Weights of a small GPT-style language model, trained from scratch on English Wikipedia.
Size: 8 layers, 2 heads of 128, MLP 512 SwiGLU, vocabulary 6844.
Architecture: RMSNorm before each block, rotary positions, biases on query, key and value, untied embeddings.
Each number is 200 + 40 x the weight over the matrix's rms, rounded and kept within 0 to 999. Layers, rows and columns count from 0.

# q: layer 4 attention query, 256x256, rms 0.0535, rows 153-179, columns 0-127
# k: layer 4 attention key, 256x256, rms 0.0519, rows 153-179, columns 0-127
q153,312,164,219,173,239,221,165,249,215,245,244,210,193,151,207,224,183,158,127,229,175,253,204,240,210,123,305,234,171,149,251,260,224,188,148,237,261,186,247,178,194,221,186,286,211,127,302,153,201,231,173,203,186,173,267,235,261,202,344,254,174,108,228,226,197,186,242,82,251,107,170,182,245,220,193,159,207,209,264,184,140,228,178,165,271,116,186,121,242,206,186,213,185,227,190,270,217,193,129,193,201,261,190,173,250,235,178,226,64,261,251,221,201,212,226,196,135,171,174,185,188,144,266,216,182,168,176,226
k153,109,175,169,238,238,218,230,126,221,190,202,211,277,129,182,225,222,198,166,205,173,208,218,195,177,215,204,262,238,211,159,204,178,204,244,212,269,198,216,261,182,204,191,240,170,214,142,187,228,189,188,258,219,206,177,194,208,187,238,181,174,215,183,163,159,146,172,248,227,175,260,168,165,202,199,168,207,195,206,196,204,186,188,191,207,184,152,199,188,211,239,158,177,209,233,161,225,191,172,256,234,180,201,205,202,160,257,191,212,292,136,247,211,197,160,206,231,163,236,184,216,196,138,236,184,214,228,175
q154,188,274,245,155,184,206,218,187,202,230,150,184,185,217,211,179,219,154,236,226,165,278,186,147,218,168,228,236,200,174,292,261,158,159,195,260,270,216,239,179,178,169,222,171,186,174,301,213,191,135,221,163,162,173,212,162,263,248,171,187,175,195,271,222,239,179,240,226,224,221,165,114,200,179,264,271,237,266,129,195,203,179,186,224,226,162,188,213,227,125,222,150,155,187,228,173,171,161,234,163,148,187,183,179,147,152,148,195,182,159,117,180,171,237,173,181,182,118,135,248,238,172,132,154,218,280,260,173
k154,190,147,203,208,198,252,224,187,119,208,185,167,149,219,215,217,257,225,176,173,202,208,161,237,158,257,188,120,242,168,194,249,149,194,186,180,210,244,251,244,176,222,206,218,202,213,208,185,208,235,195,178,159,185,187,243,190,214,136,201,140,205,215,173,180,181,220,211,188,158,152,227,235,197,209,226,201,237,275,201,306,182,158,201,214,147,125,161,266,264,201,204,206,236,207,213,201,189,190,208,267,233,230,191,184,186,145,146,260,184,214,199,167,174,213,163,190,241,184,260,233,161,258,218,196,193,168,270
q155,153,188,233,251,185,180,247,212,211,177,103,194,191,183,270,175,131,178,227,175,152,166,257,169,169,219,210,218,206,208,172,135,180,228,214,170,138,126,192,154,132,218,212,183,200,240,226,184,230,213,228,172,219,235,224,132,166,223,159,217,171,251,190,215,205,181,135,177,182,320,175,249,192,209,203,239,187,196,235,181,259,209,200,171,209,268,238,218,172,217,187,184,187,187,174,245,180,197,173,229,194,145,210,318,236,201,263,215,214,136,205,157,222,207,191,200,234,190,254,225,199,218,250,238,224,212,244,168
k155,273,196,217,170,154,184,198,235,245,229,224,216,200,222,230,236,220,198,222,199,224,124,197,208,218,181,214,210,192,256,181,188,216,204,220,230,215,128,167,217,163,195,192,205,226,204,211,209,165,209,208,229,212,219,230,215,166,251,222,231,214,212,174,258,187,210,240,183,124,193,197,228,163,183,217,187,188,218,205,165,208,232,187,168,147,212,201,226,203,180,184,217,218,176,193,201,238,225,188,198,191,208,194,157,208,226,234,217,177,174,193,194,159,181,191,185,203,198,190,232,176,234,242,195,200,203,157,208
q156,244,240,159,186,224,174,187,270,206,206,239,227,204,145,170,189,232,186,210,178,236,188,213,279,209,109,210,170,246,177,192,269,185,220,82,142,254,140,233,57,130,219,126,259,151,237,202,224,245,181,173,203,241,135,173,255,192,194,247,229,214,288,202,261,168,208,218,189,268,148,94,201,180,176,168,224,171,186,141,115,168,260,234,190,198,134,188,203,133,307,201,227,163,242,176,240,180,193,202,128,131,158,142,231,126,172,206,240,172,183,312,147,169,217,186,137,219,196,139,171,198,205,281,177,99,200,92,203
k156,182,247,173,203,196,177,280,193,251,207,184,185,175,146,135,279,208,174,126,202,233,172,234,205,235,255,184,183,260,215,248,168,193,256,264,174,233,236,169,183,173,200,214,246,244,156,227,143,199,133,152,201,242,261,244,157,169,240,167,230,155,253,140,226,159,225,181,135,200,156,195,278,122,216,210,216,208,133,211,204,208,241,194,178,235,167,199,181,124,226,169,183,173,243,198,182,226,249,179,218,230,152,180,190,252,192,141,116,221,175,283,211,194,221,198,149,187,246,162,214,247,181,174,222,221,313,173,178
q157,263,194,173,190,249,168,163,206,294,176,205,176,246,145,183,274,197,180,145,173,219,237,193,200,179,212,280,171,182,197,277,223,210,266,208,198,321,191,168,135,204,222,179,233,191,130,219,187,209,194,172,151,224,197,192,205,188,135,248,225,210,234,208,259,265,207,210,170,227,193,203,290,214,182,201,177,137,213,165,210,176,182,194,236,194,215,152,229,318,177,173,227,268,214,201,199,192,181,197,136,226,187,205,135,213,276,178,189,194,220,239,158,217,190,205,217,208,168,155,190,218,205,210,149,171,217,244,149
k157,139,200,192,200,196,112,203,194,204,151,189,200,242,259,160,189,172,183,165,228,200,186,225,169,199,206,238,221,165,260,224,190,205,167,220,168,203,203,238,237,217,169,201,203,170,188,144,196,249,157,161,171,192,189,216,195,207,137,221,167,205,204,152,208,180,190,167,179,249,244,196,147,207,184,195,174,264,187,182,199,171,205,206,243,218,207,131,213,208,226,224,182,135,227,208,216,171,164,180,207,226,168,265,231,254,168,229,213,192,228,229,179,152,163,195,307,175,214,207,168,176,232,204,202,199,223,209,187
q158,177,213,188,180,171,213,172,207,165,230,253,176,198,206,187,197,265,203,203,163,209,187,177,171,163,157,123,255,250,215,113,200,183,228,171,211,194,146,236,228,148,165,204,139,226,165,151,216,219,237,201,247,234,244,248,215,150,208,221,149,177,130,200,163,153,214,239,194,167,274,206,186,168,215,225,172,215,241,239,181,299,225,224,190,159,209,231,222,143,270,208,221,162,202,232,241,263,228,174,243,230,187,230,216,232,195,242,236,269,258,218,230,226,230,217,170,206,211,209,133,206,242,234,278,208,163,158,228
k158,271,177,184,179,172,186,184,217,218,204,241,187,187,169,212,191,200,179,160,258,196,182,238,195,228,209,139,166,156,214,242,211,175,182,213,209,238,127,109,177,153,185,182,226,225,231,200,215,215,202,234,184,210,251,223,102,241,237,167,196,221,245,157,182,227,271,154,192,177,168,241,178,88,248,238,205,195,157,181,257,208,257,214,191,167,233,225,174,157,200,183,230,144,229,156,152,156,247,227,221,230,138,206,194,190,229,217,184,203,149,185,193,169,196,196,177,272,168,172,255,166,240,199,132,245,194,229,185
q159,247,237,215,191,134,150,160,230,148,168,273,164,221,230,169,189,228,222,141,302,205,255,218,170,200,182,230,190,205,226,272,252,183,114,120,222,281,232,230,214,250,179,222,223,231,197,249,136,152,142,169,175,184,155,147,209,117,143,171,259,217,229,214,187,203,120,172,194,318,162,214,144,256,153,231,185,207,240,125,192,153,294,182,169,280,141,163,181,255,242,252,203,190,165,175,210,85,151,239,157,161,225,153,176,183,238,216,166,230,255,186,188,189,239,183,242,134,160,132,180,161,187,184,128,192,226,227,204
k159,132,175,158,229,180,213,217,195,158,199,182,194,225,171,161,179,195,199,152,203,160,206,183,247,234,173,208,209,210,184,214,213,194,194,225,195,222,261,229,222,197,211,256,202,189,193,170,221,223,223,167,171,180,221,226,256,228,186,219,172,182,205,250,189,162,223,213,195,223,217,169,240,188,236,187,223,206,190,214,181,223,119,188,220,195,197,176,186,224,153,180,157,202,213,200,180,214,184,115,173,257,200,234,221,163,167,155,195,208,240,214,264,214,225,185,195,205,187,209,221,227,197,193,193,221,204,183,220
q160,249,291,117,209,196,186,182,237,223,182,240,253,225,233,175,261,163,234,212,182,242,237,184,210,179,177,259,179,168,161,236,230,209,231,178,181,222,235,236,120,290,162,193,178,146,162,281,134,208,243,172,189,213,220,194,262,225,85,252,173,203,194,197,163,292,174,222,205,254,104,210,239,241,185,181,171,242,186,259,244,212,187,177,211,191,169,223,236,253,215,209,188,260,219,201,204,140,174,246,159,248,222,217,154,209,216,170,238,195,191,197,183,179,258,193,183,215,154,149,209,176,177,120,198,236,251,271,166
k160,129,248,181,202,215,189,215,185,158,205,199,224,248,168,166,105,182,168,200,170,164,183,175,192,211,186,208,248,216,182,207,242,201,210,244,201,187,225,228,251,246,217,243,191,167,184,129,205,250,223,213,148,188,201,171,203,234,176,199,178,199,245,245,215,180,203,190,240,252,230,238,173,209,221,229,239,216,190,212,124,229,163,181,233,176,237,165,192,226,190,210,184,233,266,207,126,209,170,167,227,183,219,203,249,170,192,159,247,204,236,179,213,168,221,195,211,203,182,186,182,221,212,177,206,221,218,218,174
q161,276,222,157,174,195,153,143,252,198,173,200,197,233,153,168,231,128,211,183,136,171,201,199,310,240,205,246,205,182,165,240,145,192,155,180,157,199,207,163,160,181,169,201,227,163,183,238,241,252,301,169,206,205,193,189,205,196,171,251,258,216,198,232,189,236,196,181,176,236,123,164,167,269,184,180,183,190,228,227,192,161,217,223,224,197,255,189,187,224,201,193,226,257,108,181,224,245,196,189,178,165,152,182,163,210,221,124,285,173,177,204,185,208,206,221,251,167,212,216,196,188,218,196,138,158,194,129,156
k161,176,252,166,209,248,248,218,163,201,214,199,215,219,267,179,224,185,174,194,223,200,201,181,237,206,181,170,165,167,181,193,177,213,210,165,188,181,174,185,240,264,203,200,195,179,193,167,265,142,197,189,202,169,209,171,194,187,171,220,175,183,187,243,199,181,148,154,210,249,188,279,196,201,189,174,239,226,183,187,181,172,190,157,197,201,208,193,231,179,145,257,183,238,211,207,206,172,155,130,185,183,232,220,256,203,202,145,225,180,230,243,215,248,138,168,192,201,174,242,166,194,165,196,209,189,240,226,196
q162,132,217,164,199,187,233,250,196,258,201,152,222,218,238,168,188,226,177,259,214,173,163,218,173,222,258,163,225,232,248,168,220,186,209,225,185,179,228,245,175,174,220,189,236,223,167,224,123,122,250,210,232,220,182,202,107,120,270,136,201,203,253,201,180,223,200,187,163,219,186,284,178,187,202,228,208,209,202,251,255,121,195,225,259,167,210,150,209,213,213,180,224,230,214,206,245,168,180,182,214,185,175,180,163,214,192,184,180,188,183,157,146,206,208,189,258,202,203,215,181,188,197,189,172,232,213,178,193
k162,244,226,240,233,291,251,114,224,191,179,191,112,159,263,218,357,119,250,99,242,201,227,151,239,166,211,204,107,215,234,260,228,228,202,145,211,293,163,231,164,190,160,203,150,158,311,241,163,100,159,137,234,129,146,185,274,190,222,191,198,229,204,130,206,170,169,239,183,169,177,126,194,263,225,223,225,103,193,206,189,271,213,209,217,238,222,163,163,174,236,210,210,236,193,227,254,207,247,297,234,251,248,208,129,158,111,246,229,280,189,127,128,176,237,236,218,57,175,116,255,212,153,145,178,175,235,172,189
q163,172,155,254,212,243,254,230,293,178,224,181,194,183,215,258,224,194,142,229,231,229,202,225,173,206,178,153,165,256,234,238,268,254,208,140,248,135,247,220,188,212,201,203,258,163,228,233,223,165,193,210,214,167,197,176,161,211,242,199,199,205,148,77,178,150,272,202,203,192,237,165,194,191,202,197,276,179,207,231,233,153,205,221,202,245,229,146,140,253,230,146,180,218,223,195,175,200,203,247,201,204,176,194,227,202,231,292,222,232,212,185,99,187,158,191,224,254,193,182,177,160,160,193,212,204,235,167,259
k163,181,171,261,277,73,318,235,220,285,177,205,194,233,168,215,255,188,224,269,208,198,212,180,130,226,236,165,249,241,124,152,198,184,188,265,223,159,226,222,266,157,176,187,180,188,181,186,245,223,220,257,130,217,165,102,165,163,85,164,208,203,224,163,183,172,181,189,226,164,218,204,163,301,230,243,153,277,225,255,192,202,282,130,193,145,198,217,212,205,167,214,230,162,170,174,193,189,224,202,157,188,215,260,221,150,205,208,154,153,120,175,265,216,180,293,164,274,175,209,122,217,219,239,235,204,213,253,201
q164,234,201,153,127,273,201,137,207,196,248,169,178,223,230,176,188,181,217,201,179,259,237,196,279,181,209,215,173,205,217,234,227,196,177,122,209,221,219,160,116,197,209,115,267,149,188,214,163,241,188,182,235,132,170,204,235,213,182,251,200,213,199,195,244,203,152,252,172,321,104,208,165,197,246,197,211,139,236,160,153,168,204,244,193,238,177,131,162,222,253,194,257,269,162,201,259,205,220,236,170,243,199,181,134,263,197,191,288,168,232,241,172,187,240,211,250,174,214,116,192,221,109,167,189,153,210,135,230
k164,128,200,181,218,188,233,246,204,250,172,164,209,195,166,183,199,192,173,222,219,200,222,202,198,201,237,203,209,201,153,188,172,201,197,246,181,170,248,223,243,235,191,214,202,184,175,198,227,224,202,219,178,185,207,171,212,232,195,195,190,232,182,214,193,181,190,211,199,286,210,191,184,232,206,182,235,252,189,189,168,190,162,202,183,194,218,209,202,228,171,236,127,192,219,215,191,223,179,164,228,209,206,228,247,171,195,179,195,164,209,201,225,223,188,192,221,219,199,268,196,181,216,203,202,243,186,211,205
q165,238,209,228,231,196,180,156,222,246,174,240,194,164,192,153,201,187,191,222,240,188,138,230,225,183,195,151,226,186,289,167,213,211,206,189,204,137,140,182,212,169,165,219,184,180,189,140,200,251,225,229,195,231,231,174,218,244,162,168,191,206,248,235,165,243,243,197,174,133,205,167,196,124,220,173,214,227,202,193,239,211,196,179,200,173,191,268,163,150,221,171,190,174,197,180,165,241,211,249,229,170,196,219,170,214,206,186,175,237,158,196,209,211,171,154,143,195,220,218,145,212,179,133,200,127,204,230,241
k165,254,229,246,198,187,200,177,163,232,216,199,216,223,192,213,217,214,217,236,182,171,162,173,157,208,229,242,210,241,237,238,112,190,195,202,259,200,168,183,117,203,238,211,157,230,228,252,159,230,200,212,214,203,242,237,203,218,240,175,237,162,172,251,207,191,244,241,169,192,248,198,235,176,212,147,212,188,225,213,210,167,220,264,216,243,233,197,206,174,169,157,250,264,204,150,224,214,242,262,175,122,199,130,246,277,215,233,211,206,148,258,176,239,250,189,142,184,197,193,191,200,163,200,221,166,173,189,259
q166,132,198,195,205,180,189,271,182,209,224,272,194,176,244,189,212,242,274,231,158,298,255,245,126,207,233,234,172,135,244,264,142,236,211,227,186,147,200,197,269,258,211,180,242,211,261,96,169,183,166,118,242,200,200,245,184,165,230,211,227,203,232,229,203,169,216,176,246,114,148,244,173,163,215,195,198,160,149,90,194,126,202,188,235,204,191,184,219,257,201,251,234,221,236,210,183,145,235,205,173,167,170,234,183,272,176,250,205,234,216,228,145,188,254,241,198,179,177,191,192,185,214,171,194,207,245,265,213
k166,174,138,236,252,234,200,217,220,190,221,162,211,158,216,133,227,200,143,222,234,159,179,190,162,185,142,173,247,215,194,200,256,201,185,229,110,200,320,204,230,214,145,219,111,183,161,142,195,158,172,150,99,258,215,160,221,195,139,193,133,142,247,124,150,207,146,214,172,243,277,224,207,231,259,197,219,171,239,166,132,210,196,173,215,235,182,164,217,267,228,234,161,168,215,234,205,217,182,187,185,193,147,241,183,187,195,143,198,173,192,159,192,187,142,230,381,180,185,245,120,200,228,292,207,74,213,223,177
q167,250,248,235,145,208,192,232,205,260,164,212,229,212,189,211,133,120,187,257,177,247,212,129,162,228,310,198,175,183,202,161,244,173,259,206,237,216,243,184,208,221,204,233,234,182,206,239,138,183,255,242,218,234,212,218,193,152,202,228,192,202,209,155,237,215,216,206,184,159,177,283,262,186,163,198,128,203,214,140,212,150,196,223,281,229,223,180,279,265,167,162,203,203,202,207,156,109,239,192,223,160,183,238,150,202,113,247,145,225,208,180,213,216,166,172,145,166,232,179,86,216,226,207,112,225,151,241,206
k167,164,267,186,211,293,72,195,194,215,191,176,218,235,194,191,229,168,256,156,189,197,189,161,158,211,257,238,186,254,245,259,200,159,195,187,201,246,300,230,214,209,197,203,180,166,262,208,175,271,226,207,229,145,125,145,217,244,224,188,170,220,237,206,184,207,217,225,172,232,244,190,253,186,308,206,299,159,238,172,198,185,173,234,217,230,222,193,237,158,208,212,156,242,237,255,184,235,195,242,292,148,165,182,158,176,94,167,200,216,204,152,157,121,193,153,282,194,193,180,225,169,110,210,225,195,161,308,206
q168,220,192,211,200,128,197,182,168,240,186,285,218,156,235,211,186,216,235,227,252,203,209,164,189,183,133,281,180,226,256,233,138,198,81,182,340,215,261,221,228,218,141,212,179,238,245,185,167,253,115,181,282,193,218,91,177,182,293,148,202,152,219,205,219,189,226,271,199,242,124,170,164,253,200,229,165,202,157,206,112,195,264,175,181,234,190,187,206,184,257,170,192,202,214,187,227,213,233,309,230,220,139,188,206,120,206,238,242,195,216,131,179,194,224,199,219,173,195,229,186,207,225,250,157,163,216,160,209
k168,278,212,179,208,243,265,164,210,199,230,192,136,177,188,152,166,226,186,156,124,235,137,164,350,235,158,202,165,232,129,151,254,239,247,187,148,227,246,230,216,220,179,240,254,238,235,270,123,199,189,131,151,188,256,266,249,239,224,172,234,213,197,229,208,198,167,178,209,167,190,168,234,224,162,196,207,129,243,222,202,245,227,205,200,242,214,202,228,206,159,115,184,298,189,238,200,217,223,151,210,176,205,267,232,122,217,149,175,150,143,187,250,279,229,177,221,214,233,144,235,174,133,178,231,206,228,152,283
q169,204,184,251,118,263,249,171,181,226,235,203,215,207,205,199,183,180,221,197,134,252,236,184,256,195,169,179,252,245,130,194,190,166,240,273,179,215,196,161,138,163,229,157,247,221,218,279,228,252,225,175,193,209,163,295,177,206,245,279,245,233,161,223,266,186,122,225,151,144,200,241,178,174,197,250,140,154,257,154,189,224,172,191,180,224,181,176,265,261,154,192,217,158,186,200,146,197,224,203,206,287,233,217,110,218,195,209,227,158,234,169,282,126,180,247,101,183,196,224,188,225,210,259,144,219,129,271,143
k169,209,209,168,160,215,220,256,182,208,167,152,261,275,105,187,197,219,146,178,239,196,212,167,159,145,213,184,189,210,124,206,202,153,227,131,181,226,255,223,240,226,183,219,232,178,175,133,201,250,260,210,171,225,198,178,199,169,209,209,203,201,228,208,143,260,172,196,200,274,176,203,237,160,242,133,203,260,175,187,173,201,170,188,221,246,189,173,245,222,186,218,174,212,251,193,202,181,177,167,186,219,190,257,219,215,154,135,192,177,219,202,263,174,222,190,204,231,192,276,200,166,212,208,174,265,205,264,134
q170,188,189,245,222,144,188,248,198,171,181,214,190,174,149,247,191,168,249,173,196,122,234,274,186,191,147,193,248,189,255,200,217,184,227,195,225,187,127,125,196,182,183,199,230,231,240,201,257,202,277,248,170,182,155,152,266,221,269,214,174,220,160,273,173,175,185,138,119,204,261,150,150,175,208,257,159,160,243,271,172,216,226,272,236,152,130,235,164,179,156,210,198,165,180,196,275,162,175,191,264,229,200,195,251,174,291,249,206,221,170,220,198,244,194,216,175,161,139,177,219,133,180,296,252,216,102,197,173
k170,188,184,221,161,162,236,234,184,167,163,201,229,261,182,224,193,177,150,201,258,161,214,250,200,187,229,194,258,223,183,207,251,158,159,196,285,245,173,127,197,193,194,184,244,238,139,167,231,268,194,227,233,194,220,164,170,210,260,196,254,215,218,203,265,211,229,213,189,161,186,223,252,255,183,225,179,328,167,245,199,183,101,222,190,201,158,153,180,220,159,194,212,175,249,109,137,203,245,151,180,321,299,88,189,124,227,234,206,167,252,189,295,203,172,182,161,318,149,202,189,200,203,218,192,229,190,207,225
q171,187,231,202,180,277,265,257,183,251,194,169,182,244,192,254,211,165,205,211,227,199,207,211,158,217,232,204,252,190,182,212,144,192,184,173,209,161,288,240,235,241,224,151,189,204,259,213,225,211,212,258,228,178,194,172,173,151,188,217,204,190,194,156,226,216,154,134,216,238,198,238,256,213,156,175,268,153,227,207,253,224,252,237,215,250,211,175,160,191,139,177,154,182,212,220,199,151,146,220,199,222,173,195,216,127,179,233,207,177,162,199,208,184,198,174,257,248,260,213,241,160,207,241,215,280,158,186,184
k171,75,212,182,238,214,218,153,231,214,210,154,174,169,243,177,230,155,156,241,165,203,209,171,243,239,245,206,234,207,175,174,257,235,187,202,184,201,177,247,210,173,152,279,177,211,181,173,137,223,222,141,226,122,216,191,258,128,157,214,214,234,173,222,227,194,243,225,256,156,166,183,203,291,190,285,245,172,217,207,209,224,148,114,180,202,194,220,226,242,202,204,202,199,147,242,256,202,214,155,220,158,273,234,107,178,157,179,224,198,252,147,203,159,183,198,235,175,173,218,182,196,246,143,211,210,226,226,142
q172,284,225,175,180,189,181,147,298,210,230,205,248,234,178,214,235,218,190,231,262,196,108,178,278,209,197,196,251,203,229,193,203,170,191,125,247,228,208,192,145,202,227,197,180,172,117,248,113,216,210,191,223,174,220,216,267,234,125,187,197,208,207,107,151,241,245,254,273,236,159,161,210,159,207,176,196,146,260,192,252,164,185,247,208,256,230,212,162,283,283,234,189,178,154,177,116,237,248,275,239,224,127,160,151,207,228,217,247,226,164,237,144,151,241,172,142,193,195,152,140,212,232,185,161,169,227,109,253
k172,253,223,207,188,255,193,178,174,240,182,187,172,212,193,234,182,260,239,267,196,244,269,144,233,225,212,238,185,175,207,203,77,157,179,186,229,214,180,188,157,198,195,167,102,239,253,257,245,116,178,197,209,191,264,225,148,220,194,209,231,147,213,181,194,176,250,182,179,166,200,154,201,211,236,153,210,165,226,237,225,172,253,190,244,185,307,183,201,140,210,188,265,224,217,230,269,207,181,252,164,130,124,216,187,221,220,177,227,213,121,263,158,245,245,245,184,174,254,160,255,174,173,203,174,155,168,284,215
q173,181,121,200,204,136,193,264,230,175,224,222,178,169,220,267,210,235,248,206,266,253,210,228,191,230,193,144,201,226,290,208,218,237,129,216,193,186,189,247,227,256,206,211,244,202,172,144,213,190,171,217,181,164,188,157,152,199,162,191,158,182,171,96,170,195,200,266,161,252,136,191,136,185,226,215,200,177,171,241,164,223,188,148,281,172,137,183,165,200,249,206,183,212,205,183,220,155,188,246,195,157,162,186,240,148,169,228,175,189,187,178,269,160,206,152,277,194,166,248,220,162,229,199,197,216,190,162,205
k173,200,181,256,161,181,224,178,250,194,221,237,142,219,200,191,251,212,252,200,174,197,165,184,225,152,210,208,197,204,231,148,203,220,221,167,268,202,191,181,155,176,205,177,218,166,323,199,167,180,212,161,191,211,219,257,225,143,242,178,222,194,152,263,202,189,222,197,182,112,174,194,170,257,277,170,158,216,236,196,207,197,211,238,154,202,190,200,174,216,213,138,279,220,122,189,198,215,249,192,201,188,154,162,128,151,210,203,214,212,209,174,189,286,160,163,203,153,240,226,217,222,167,166,199,189,254,152,200
q174,166,246,213,183,268,118,190,229,184,221,142,247,192,256,257,176,251,221,216,154,219,167,163,230,230,180,172,198,205,204,134,77,237,183,153,137,265,264,285,279,270,256,262,188,227,166,145,197,180,227,241,228,177,201,258,185,120,177,268,234,227,161,189,215,249,181,120,255,189,219,168,179,176,125,192,302,231,149,143,211,248,251,280,249,294,202,189,217,259,219,275,255,129,217,227,246,150,200,185,191,168,136,229,237,162,151,192,187,205,253,243,238,176,157,264,257,207,251,188,163,184,198,256,240,126,243,216,205
k174,112,153,221,210,252,231,221,193,128,183,253,200,168,232,207,220,207,247,257,146,199,265,195,271,223,254,127,166,185,132,202,214,219,209,221,212,239,172,219,169,195,197,181,104,158,192,173,152,160,194,182,306,162,208,156,198,207,209,215,89,215,255,236,195,155,175,173,158,148,240,216,232,165,252,187,183,38,186,199,233,225,185,120,208,177,193,212,230,196,229,220,176,128,210,327,201,199,136,199,101,189,127,259,247,188,181,147,220,160,134,195,185,169,232,217,222,190,213,215,194,153,227,166,170,140,193,297,175
q175,222,225,259,207,186,189,187,172,280,175,213,236,179,159,181,179,146,75,221,211,93,279,233,190,200,239,203,242,128,242,180,223,205,236,274,151,180,142,151,181,196,138,264,188,208,208,176,238,229,187,261,140,231,190,177,209,200,180,202,202,203,191,202,231,265,118,177,137,202,261,341,142,240,134,215,135,234,180,241,170,192,227,175,186,164,210,181,233,191,179,175,220,238,181,156,181,171,212,218,200,143,244,201,182,196,222,174,203,159,155,190,273,279,174,173,183,174,184,225,132,184,207,222,191,139,214,144,184
k175,201,190,173,146,239,146,239,167,201,194,222,225,294,241,238,187,144,227,163,208,216,192,246,154,135,262,243,207,242,243,231,201,163,195,158,246,233,154,216,205,221,276,210,217,170,204,223,201,219,200,211,200,224,244,241,306,221,166,235,187,217,202,249,210,132,246,213,218,178,192,178,163,172,208,166,291,271,226,167,163,156,66,211,231,204,210,178,165,242,193,181,260,206,181,166,173,178,186,155,263,243,263,162,240,183,248,265,204,189,217,258,262,186,180,191,176,270,135,217,161,103,189,223,209,262,239,97,219
q176,164,144,219,204,243,125,193,149,184,188,137,203,254,176,211,211,257,276,204,253,210,198,142,168,211,232,227,137,216,244,196,296,170,236,121,264,233,211,200,212,216,276,168,177,215,219,222,121,180,171,199,202,223,201,158,186,250,147,176,196,202,192,123,157,254,260,203,160,153,259,224,242,203,190,181,179,203,177,178,214,189,120,234,200,220,232,253,179,233,208,183,147,259,211,209,159,232,221,235,184,185,217,177,257,195,174,220,166,245,161,234,97,228,182,229,200,200,230,94,182,213,168,184,174,206,224,302,205
k176,212,163,230,204,266,140,188,235,224,174,243,192,216,184,238,195,184,212,223,130,217,176,186,142,229,197,286,256,201,248,156,89,212,196,229,220,159,179,192,213,224,178,123,130,164,296,191,266,268,148,246,267,170,172,216,174,228,183,200,151,212,189,205,223,235,239,227,203,169,226,185,167,209,160,203,237,145,227,201,192,173,276,241,136,138,209,234,169,238,254,171,145,220,160,142,270,229,177,253,183,115,176,227,164,157,243,213,140,161,223,170,140,176,197,213,250,251,245,211,279,254,246,207,242,125,221,171,235
q177,279,250,204,241,223,189,143,212,215,208,284,190,128,259,210,287,249,212,194,222,220,224,193,236,178,187,137,162,209,217,158,166,163,180,241,219,142,201,243,234,219,217,219,162,143,204,166,125,238,122,225,163,228,250,188,162,138,194,165,189,216,173,128,254,218,141,266,270,277,168,212,195,230,151,195,199,167,246,121,246,177,213,196,232,256,227,146,257,193,230,175,202,225,230,212,123,127,196,211,149,178,254,213,157,272,173,148,166,197,268,120,257,281,221,225,260,138,229,273,222,283,179,207,178,201,231,221,185
k177,202,195,210,251,218,226,200,256,226,205,214,118,119,197,137,185,196,220,151,214,292,213,169,224,189,181,172,156,186,228,229,226,237,207,226,152,267,250,299,240,230,187,224,253,210,159,276,208,160,188,194,185,259,192,219,220,152,222,164,229,215,202,222,114,169,242,208,125,226,185,105,201,184,241,241,182,136,227,173,211,238,212,239,149,223,211,231,240,256,202,160,212,205,214,212,192,218,176,179,216,228,133,249,236,284,149,271,143,233,173,219,225,239,172,87,181,202,213,148,179,154,226,146,223,226,183,201,170
q178,161,234,182,221,318,98,214,221,259,245,156,194,225,215,255,275,209,160,177,220,143,207,166,147,128,210,197,197,227,214,197,195,173,172,157,204,221,224,260,129,212,218,207,186,212,220,293,146,206,155,167,180,206,240,187,138,203,222,219,207,186,199,139,208,208,196,176,341,173,182,82,170,213,178,262,220,135,220,150,187,203,234,205,223,246,241,202,159,240,227,220,213,170,236,280,188,244,227,209,219,226,179,241,159,220,215,239,279,197,207,231,168,189,160,209,141,150,151,218,232,202,265,144,179,270,200,185,203
k178,248,179,179,157,212,244,184,247,256,186,217,114,197,206,159,146,261,158,282,198,221,225,165,158,274,216,202,150,208,125,239,205,206,200,149,195,183,256,162,245,135,216,220,184,231,199,215,189,118,202,226,147,151,115,195,184,175,200,204,217,181,230,198,183,272,230,188,185,211,111,143,254,171,197,228,227,154,223,187,189,186,277,180,175,160,211,194,276,174,282,202,208,232,93,144,218,192,210,216,175,218,168,296,194,190,161,203,174,185,168,140,199,203,153,267,228,200,259,218,209,130,151,182,232,140,196,197,187
q179,211,146,209,217,176,223,204,170,175,205,207,176,210,223,144,199,224,242,153,169,207,177,179,140,213,182,181,117,244,273,193,218,273,201,176,219,220,232,236,309,201,184,171,141,223,147,155,137,206,172,203,283,222,242,190,291,203,186,209,181,275,277,224,132,232,189,232,151,122,205,202,112,236,226,187,194,223,232,178,280,193,150,190,190,193,257,159,169,105,227,194,208,247,163,153,175,195,248,223,259,228,168,218,247,275,242,175,179,230,290,194,227,222,166,237,202,119,223,179,154,237,206,237,239,112,156,266,243
k179,127,186,206,357,222,178,220,167,202,200,202,252,227,257,197,168,220,238,263,155,154,181,190,307,267,185,182,258,218,289,212,172,227,201,264,182,199,200,211,229,216,231,171,190,181,186,198,321,206,204,151,246,214,172,219,225,257,194,127,267,207,149,231,189,144,153,188,167,243,264,204,231,215,141,250,172,161,158,216,236,214,127,252,190,247,244,182,152,213,216,252,150,227,218,231,150,254,196,232,175,174,88,195,240,234,125,260,167,187,188,242,259,201,167,254,195,237,155,183,235,247,249,131,230,170,188,173,219